Weights of a small transformer language model: a variant of SOAP for these matrices.
Each number is 128 + 32 x the weight over its row's rms, rounded and kept within 0 to 255. Layers, rows and columns count from 0. Numbers have three digits each. The size before them is the row's rms in percent of the matrix's.

# layer 3 MLP down (transposed), 768x192, rms 0.152, rows 471-520, columns 0-63
101:075152133099135130161126148151135116052170154134088159141194134201133112127145099163154071177133121146094096142168132077098134132116074124122062138119095093127153165123103157111115158131144152
091:124111105163140104146133153109116075124127148160120223086163098177081120080082190079068091080160144094139076143124143113150128142129140110101090157128158139105044160170091053102115075127145113
099:162130143171160120098139108101166093132122161153207128142085187187139153127080164169140159114110155132129114129118161228138150078128171134113130150090123142089119105093107104150158112157174135
100:114095171154147103206129104114098101115111036145110113123121120175160144089154125149086097174103132062123145112200151154154122135178166116130148116113099132102133190120161131162106090122194115
100:068148157126058177106088117138125085143137135165137155125123136142160132110105146138123135126061120111127069116122127165091083073118128163101166119167126127118132097100120091113188125107110148
093:136161149119124162136190062151129193113161093174103111074067137118131129112160162125093148119076182168146091116103102088129172131170127090132108186136086147172104133093117125142072104099177194
094:135121095099142092104100138102098141169083120127123124180160143122174190145102158074159109113076145108136207078113070175149169158057154116118077148105132120112189215095124151150149131155164097
101:173174126132177087167161093099099143165073141107138101069106135168130120167178140133116091137172185153174068097144137088139139114108136150131147127138139128148171181120051141119153105115078146
095:154125113175172127129188115136120106081153092139107125126160062117161117122144145104139121111112182126178079119141091128117145129166144106143142202136119126170172123091160115128132126121185114
103:134152134109200128117135162107128129175157134137111193133130116151125169143082155107157126139106164117088075128123138145151141148142107120127114137123120123149119101130123146143214132173137128
108:082103101119034134205138150100136073140128135160068127116174133114150130148087109136089122140123078111149115133106130150131128062137080161123153158071134101154142021098124098140136153152117160
090:146096160107099174138081144130139144147097155097092106054164052141134130150186122138100169153060109109101103139118140103114134066121146153160154107108065146141116117102157126091058115146168104
095:100121176148094128088132100136107104164135099137139163110137096107144108098127134191109106088129195164169161166082127167086096175120104183106140138124201095161110138061112119055163124143129048
095:108092088132132190123095110084122098091105144164108141119125166075163159164070127097193200095088154132130116106129125116129125103115129116110136142122129165101095171065120042072123168084170149
096:175147169145114143118119113145132150184093161161118129106060155116088147118155112075118139158071148162158112102092165159120130145105093190166114092141127094102094149136117129163153107188158126
096:126120166125171190158179123125151104172109111164152131138108127113135140130129170182130151137103142103193125082166151100122124072110131123153114123085136102116113176107104120144084124094136172
112:170108126163116043165108128098121092165155104076175127034105162084135139157152128116090163097099087103178122079134096112107136102097138101137129136131169098132130078115137149094122131137165140
103:145120182186112124062174098169109197151152106106142149134069139113107150124084108097145142112124128147166175146081121123168050129113131097141151138135104149061134166128140125093152122131110114
097:116136148204187180114066142101125119128178136116092127136085192128075149137153127114121169103160117074145124172126077121123110116107068124148104081122152116152123136100129191140147104109141172
093:128151151160162131161154113107109112091197142158099119080157084106138102142117139121106000105152120123166123123091036209106156053130157165099095117147128136141115154119104122180131150143117168
098:116129056168172185134150147101143089145111165179091117188133131117157162099077154150149109132142155069121122145150147141188175096183192228127143069147127121153123113161125133156199140125089084
091:118097132124143136134092095098098163120120107095172100084088067152104127170145113121096078106107120150146105146097125133157108163099124148179119140169249147124083167103120142127139159099091115
084:113104098055115122146135113160087050145118131131052129129112065115131112140098090142108126152107112110175113129195114113139137157134135163065158178149142090137130125070100088113130094174120106
113:113150064175145116152114121153152131123154127109131074195107135090157156190157114118132150118092153081091126104175093154103121132130072108086139111123111189088084121114125077130121165159109089
089:124089146084101150171156092138145161124115156170076103173133161108127090101107065120155111092171142177112162152106112119112050151093145133142090166112146100149172142104126104097173150139110109
104:135082174146159096146145122169106101141090122089126128119153118128166167142095147142163128067082127133088090119074135138093090138123107133110097096173105158141148088083172155144163107081134106
107:130097125060071142122148121157106116079143149101150148122109116130124089109177130116117097137151148126138129141145147119105137083098158171105115108096071179076184173111139151114144118049137193
101:099146112072091115147126081073132215183117157155138089164115102107132157171163164103099143150155172097130122102169175148146162134066078079103128131079168166161103103157187110158089105151107121
096:141068083130160117106122127095120144143158090104103085110141113086093115194131083068113091104105120103154168127116132080113147145084050136109162110176157112131050092151091136119125147165078144
103:146150121109139111104107163121116074139189109139211080220112075129145115122069149124142155186151127124097118137110110130087110140079122099064109124126124149161149169099107123093141105106119131
103:158139059113140104092144149158094160094127140093155109101135084144117093148117107113213122124113129169206151133134132184101135138110131115101106140092111138112142147132085111147048114140142114
080:138132147095115129126159107120136154119104141129130141196131059127160164096079149136118140101190116131105117096092109158121176103192123188115118109122148109125106143148048118149158120119142127
111:167090046129136112086177102162174071178127119098100128167103085082156149105108131121157144085142145139135136101160090120142144108148114170144148160115194100049163147166126152117104078166097139
118:110106174142132124167116208159191089164101144095125117157125087176103137106086131086147143167089171134082157075117139096090177132149152156114112152114154110114171156125177110094148097169106085
096:122111141096119098118161121101145169177109114105152147114092165144139135129070146142109132139144189197088103111162089147158086138122105110113158102114144069119108128111121102119146161151096114
104:104116145145108152056130127149135080140140125091184161148128136194109175137157076121109158125155161118065144088132125133150147122162079152139097129117099141149116103090160111134154162155139086
099:162173059140131148115131144135119167149130135168122139086187124157083159133191162107120169134129088168148116169110079139113114121135146124089156109118074080047092145140113153116120096102116095
105:183147142110137133170113156080136197120157140137133177153127240131152124140100113157104074156156098135143146121094129139128142060128170126113128107122090076144046113141117178099190103132118149
108:101132104163195124197113180128168182155197133078160142090104093089162149199096140143129162158146133141133099093086124142152127120151080120126095089140149145170078157106070124145202131138104167
085:041155127071163101157198063084143197144176176147119095098135186138115100091140075160127134187140159128106124150106204070091066110126175155099148138142158098116144134113103070107175134125129139
094:098179166117153156108142088136173106152113160179128136147047150162109108082102124121127152113128183155121116114120180186155090105091101095116129194084090181189137136103087120168144056119124157
095:154127076076091115171117113120184167111133129095158127146130147176131145118122158134198096162119125133107142144150174139143102166088051170096142161133150125152115143120120154093170108107100151
116:150197150110108108072125101177140048074103090080172156167067146157117127118121132141155105106108175051094129117139147097088117086099087181122144171173154148138161131183144100137145146119124161
094:148164139122113162093159131128130122159135141211059123126130126134184170157136125131166078122085118110092179155140132156169168181097152131172100099151102116144157114085148108060146120045093150
095:156140094221177109094121129156151157137102149159168091179169124124185156128088182148176164118074151132143092149131138131150140181129113144094162152154106133133097181141166080094137087125089131
099:136116122142130194094173145140088146128138109104117123113137132167122126119111038115168153090178118110151174076135118116042178097086099108147120158151154085143110076128139122148086127108068129
121:150160129134062097133136110207139128138134069101083142121070088132110115139136093146160126118149114118104119121063145129174140132149125133118091124175160099173116083116098177111107134108088177
108:151112177109135107135142118127083040130149126140119086094133125173112130055135066140094141140140133088115072106152131112151145137170084099114116107144079155139151195109151153090124084190145110
088:042097123113097148172113161126118095112108056146145050118124135179147071152071114155139041159105097128148155115075114101095154141112131094149102137158183090099127069115107095113097181101195163
103:132128148121128138082176196124123119091056116178081119133114114131118126097136149028147103145107144146128143120164152109119170113160208153119105132087165173113138092105195086107175103133090144
# layer 3 MLP up, 768x192, rms 0.173, rows 472-521, columns 0-63
106:113122128102088143114141153126117157175120135112193123156151149133112101145108137135149090118098130144111131104145177157114141168125102179222151102144086105115111089154095149150144161112082107
105:080163138138162180124130121160161134140070124121107144159114148087143128081061145146172103116131096141080116115081117179149097177215102191132174074130155127104152092110188134142126106109123132
100:168108066123138135062120172142120167152080146111142131172079153121101150174119200141081166118222133131132136132194130126100097079126145182105154156093102129071133100129122083095159141092099114
093:138139174172087134129059167081169136159145150178139202112160185163102128076202152167078084137151121070148145079112177132098133073095114117147125063180144136206135112154112179125119175110156128
100:149133110081137110193135061136117101110115190107134113229138132116153146048117090145091157149116072179102160181126147121150118160089115166149160167142106151128170140137134137118091075162192129
098:130182134130141093118155132146153140112093162116107107142026156113153086149129180161091185112125132095155111157114111128082135114176099108131148143145132124107140159153154138095161131128109163
095:158106128149125148142095115080084158202119126155195151119126169120109122137169162144065141118123138096095113106113132135137128060107122163136120112131141121137112139115123134092110168023165123
104:102162087196118161088181090109138157137133141084121160138114174084134141090112130163089064100122119137133118133147156120108128158122024164130157086078143170144073196195160077124109149150169164
099:119148127159146159079158144142075118122089159149209144134164107122141154124162148112130062076145098143135114095082160120165170102156112181131118153168106158054071182119117119071168140171133092
096:162107109140136147181118117124119164164142109146152086107056193138088134103162130165101129044161098066155167165127151096158131120202180104132137116160098144132107133178170160102156158090176105
094:121149181154105129134158134119201149159199124169140157114103182118156164065070116125116103085156138110168111096130163124101100142062149165179134117149167124123149125095168109171201136124169124
095:120112123099093117078145140137161137112099157119102154137137149090158150130170134177085165113192130086161116119133063165109159157158050153153129056115175121096111110125112132137146129089118095
088:132189107121148174161113167112100172096107119152149151142132050074132079108135161092122169121110074153164117140120085136120113039194165083133169124190113173046063122099157110106120094158157110
090:115115082158105139142132088161157097085088103082113130081101116077118163128182138114118140180167090138097088087147137116140075096106123199112086119098140121115127119151139083154108173135135134
102:117106125126076060122141162091144130090189127175125230118083183114116179193059171186115163110069119097146105147054117128144154118130098121153173148093157093107129102170158107115089132143096147
106:139142128159076104145126116121159198168134108148168117128149212118142153115150125136140097134090058140182108115142146133124193128090110101133120115142112120129168107080127125116128130103151084
103:093190088141145155157109089060116106065107163166144094149172165130143103126140135097169094108146178091124117086130087147126091091183142136132128110110140180111116115154159096104130135130126157
096:114145080101111078089135088155059153102118120088175113155173157123175079089140111089111100158079131113159156117113120126132099128124172131125085174087098144124148156160089169115154161188133152
088:090111128145099131052135167155196095123172188180098162144155222154104135151133095093090174155137162140052162113166125137183142097096201079118127145109134094155084128081108131107126100073200111
092:212142140123128166142082198112109145112146055110113081052122148145116119107200125130083166133077084128129126053193127086109055157156173104122102093174159147150121091097138089166166167178099096
097:155214184142123148064066140091114117152196124192108161107124168074164089153141135143159140147144108127127083123142135187122092120129118130100119115118120100106106151154150197108164127162135136
100:163153144150075154126074117133066114121201152102136143118096165152147101068089131127140076122102093092115104092089214116137139078071118066130126084127135108132074108152110121138111109053117153
110:091119123150129059159142168102114082146153124100167175120159087121136181054102124128121084116112075169184128153156109136159158086104164130121179157126061109119139064163135141113085115081128177
096:107079145209102104100111157097096110073147121090186105129096104165166200126154129150170106148076125120056139128130140126148158104154144135091118169106146148111145135146149127105072095113118159
098:127105124102102134149147129118147091159165118104126160121148140157059134103153153143154141124094107177146111111122123128137094139129132148137142131176038139128185095113102201081111147119091090
109:177147136042171105107115170117110162070134187144141110156148123095167125146121117100125178132097169103154128105099088094141071110121133066147116141165108155149215153110129095096149116151126051
105:102117082111146155102132229093185156107144186148164135143132229121150105084094103137105078116129122121152172172153132122088125132143133135152127105158150103092181128073073087128159147167180109
099:171106090121058112099097175104156170125201104183128121157163201133130089082189110157095123117176130079140118158170108122178164087073108164163194099146081169099094116196091148107068096145087116
097:154132161130067122158193185097083150092108093091131116039144219103087162170095077147135119123137096098116143148157139067085129105100042134107146149105150111134157075142134081126087169113163095
103:118095131109170108124130168128151161095144103122123123143147146138089141143090074189130090189140165180106104123097157140128167100148104152127132069117172125094120108150101116185149133146161155
092:111118092118118179124099122099111164114151091107140123029090150136125094126143097152074153131081175120149186152132170113109062159039135101132162099116096152151153063107163107117101141135120104
101:139124111140159135120175130151096146097106166130173113160095207086122060105171111157126152127124184137149090104172159096157166132146141093136179154158133148114130113126143133173152151155074106
103:207179105156102139171165153120152102126105078143090107168091165142167164075177147148108058158152118137095130148097141153087172114145160087158111077097095161087141131184142080125149048116122121
118:121146083158103150098114155099108118105123183219152201124111114104171114046120103137122125148170102116095136121081142121165172115099154052120120136088138093132100100166110146188116164086133096
100:177148117158048195179067148149141120079158105150129130133091177147136104135176224133088055075140137060110068130085126164085125115197119142127148126173100167114134180125098143140115100153087135
111:133127127141208176142101076085128152116089094022094114187085097089122071109126116114074066159128164117117100089157138152110153172156145123146119202147135131128117129095155162142148129156133119
100:158148031093153137116120123118160166103108150163111100137137168139124110081083109147171106178093163141151092161147136141124102151087092243112172141127177154072115133120140102110182147117127124
109:135171146073176179159130160119113155142081085145167085146136163091159231153106170089120103097164128111130116095148140110139157169111096124157058106139128150114119095129089152086082116166060107
099:120093104114099154143060154157066155170168114140133167191194120192098129172167136082115130163144126117104111104160058152171158136152162111090104152181097131131124131115150162137155099115140130
101:167144101151147128128103087115199052138153104139136120143112193106156154130179100151154139073151121153102088132058084171203102191159108090124139163150110132163116123112093134098174150126141079
089:118104130127151177131134128120095101190163118085078092141069139055135159165130053095121119054093073184146153175129066131171125091101179089127165063120102137102086066110118084111111077165151134
107:184122139129080144109146080125134080166091115128157114148078097128149113098116138114154166164038196058196179087148166100136153155106031136156172140166114082135171101156118087128117182079119161
091:062081130168148133133066062114182179139118184114133154100137162100103080135115124132082087117120115133194096083099097142143084078125137078086119180148148087131129178085179109180077198130140046
105:102134178034130136110136125132120094110180104128144140151126185155079089143186124131097076106156161095116170146131096188106121111167122082119105115126142150106138143115121169132101155107146162
092:146155129131141115151143112098154119091147098145080152088169164086174145169063128133151135117128038098100087101163092133204150154169110148141122130139166156131120153124119141071124155102101100
108:125110126133101109181126092161147117116139152167125171102152104195182123057124129114059167072129107107127165122163164135170132077139140117149188115147131067098129161146118102036111138111156185
116:120165139216108156167123137124113112112169129094155171091125093148135101144128092215129144141146145106120120094122055140127126094110117098144063138142105112034101183158125034156082067139193095
093:158087105140148081123149166165142174129113098125130148118144152092106105116116111089103162119154169080071102113127127156126099121118150140157119120138122161132109092148152088132090151052115072
091:139153159160105122182103078122163094169152083145153091088103131116122168126145082098128146126090083166116103119111085170106144191090135074168136152145100114115177133169169175123150114091117089
092:102122103115152129128089059115132164108123123140194125141125138067145126136156124087150142108144144107155046110166172146067074158146071112178160115110127100109150104166166132118118091139126204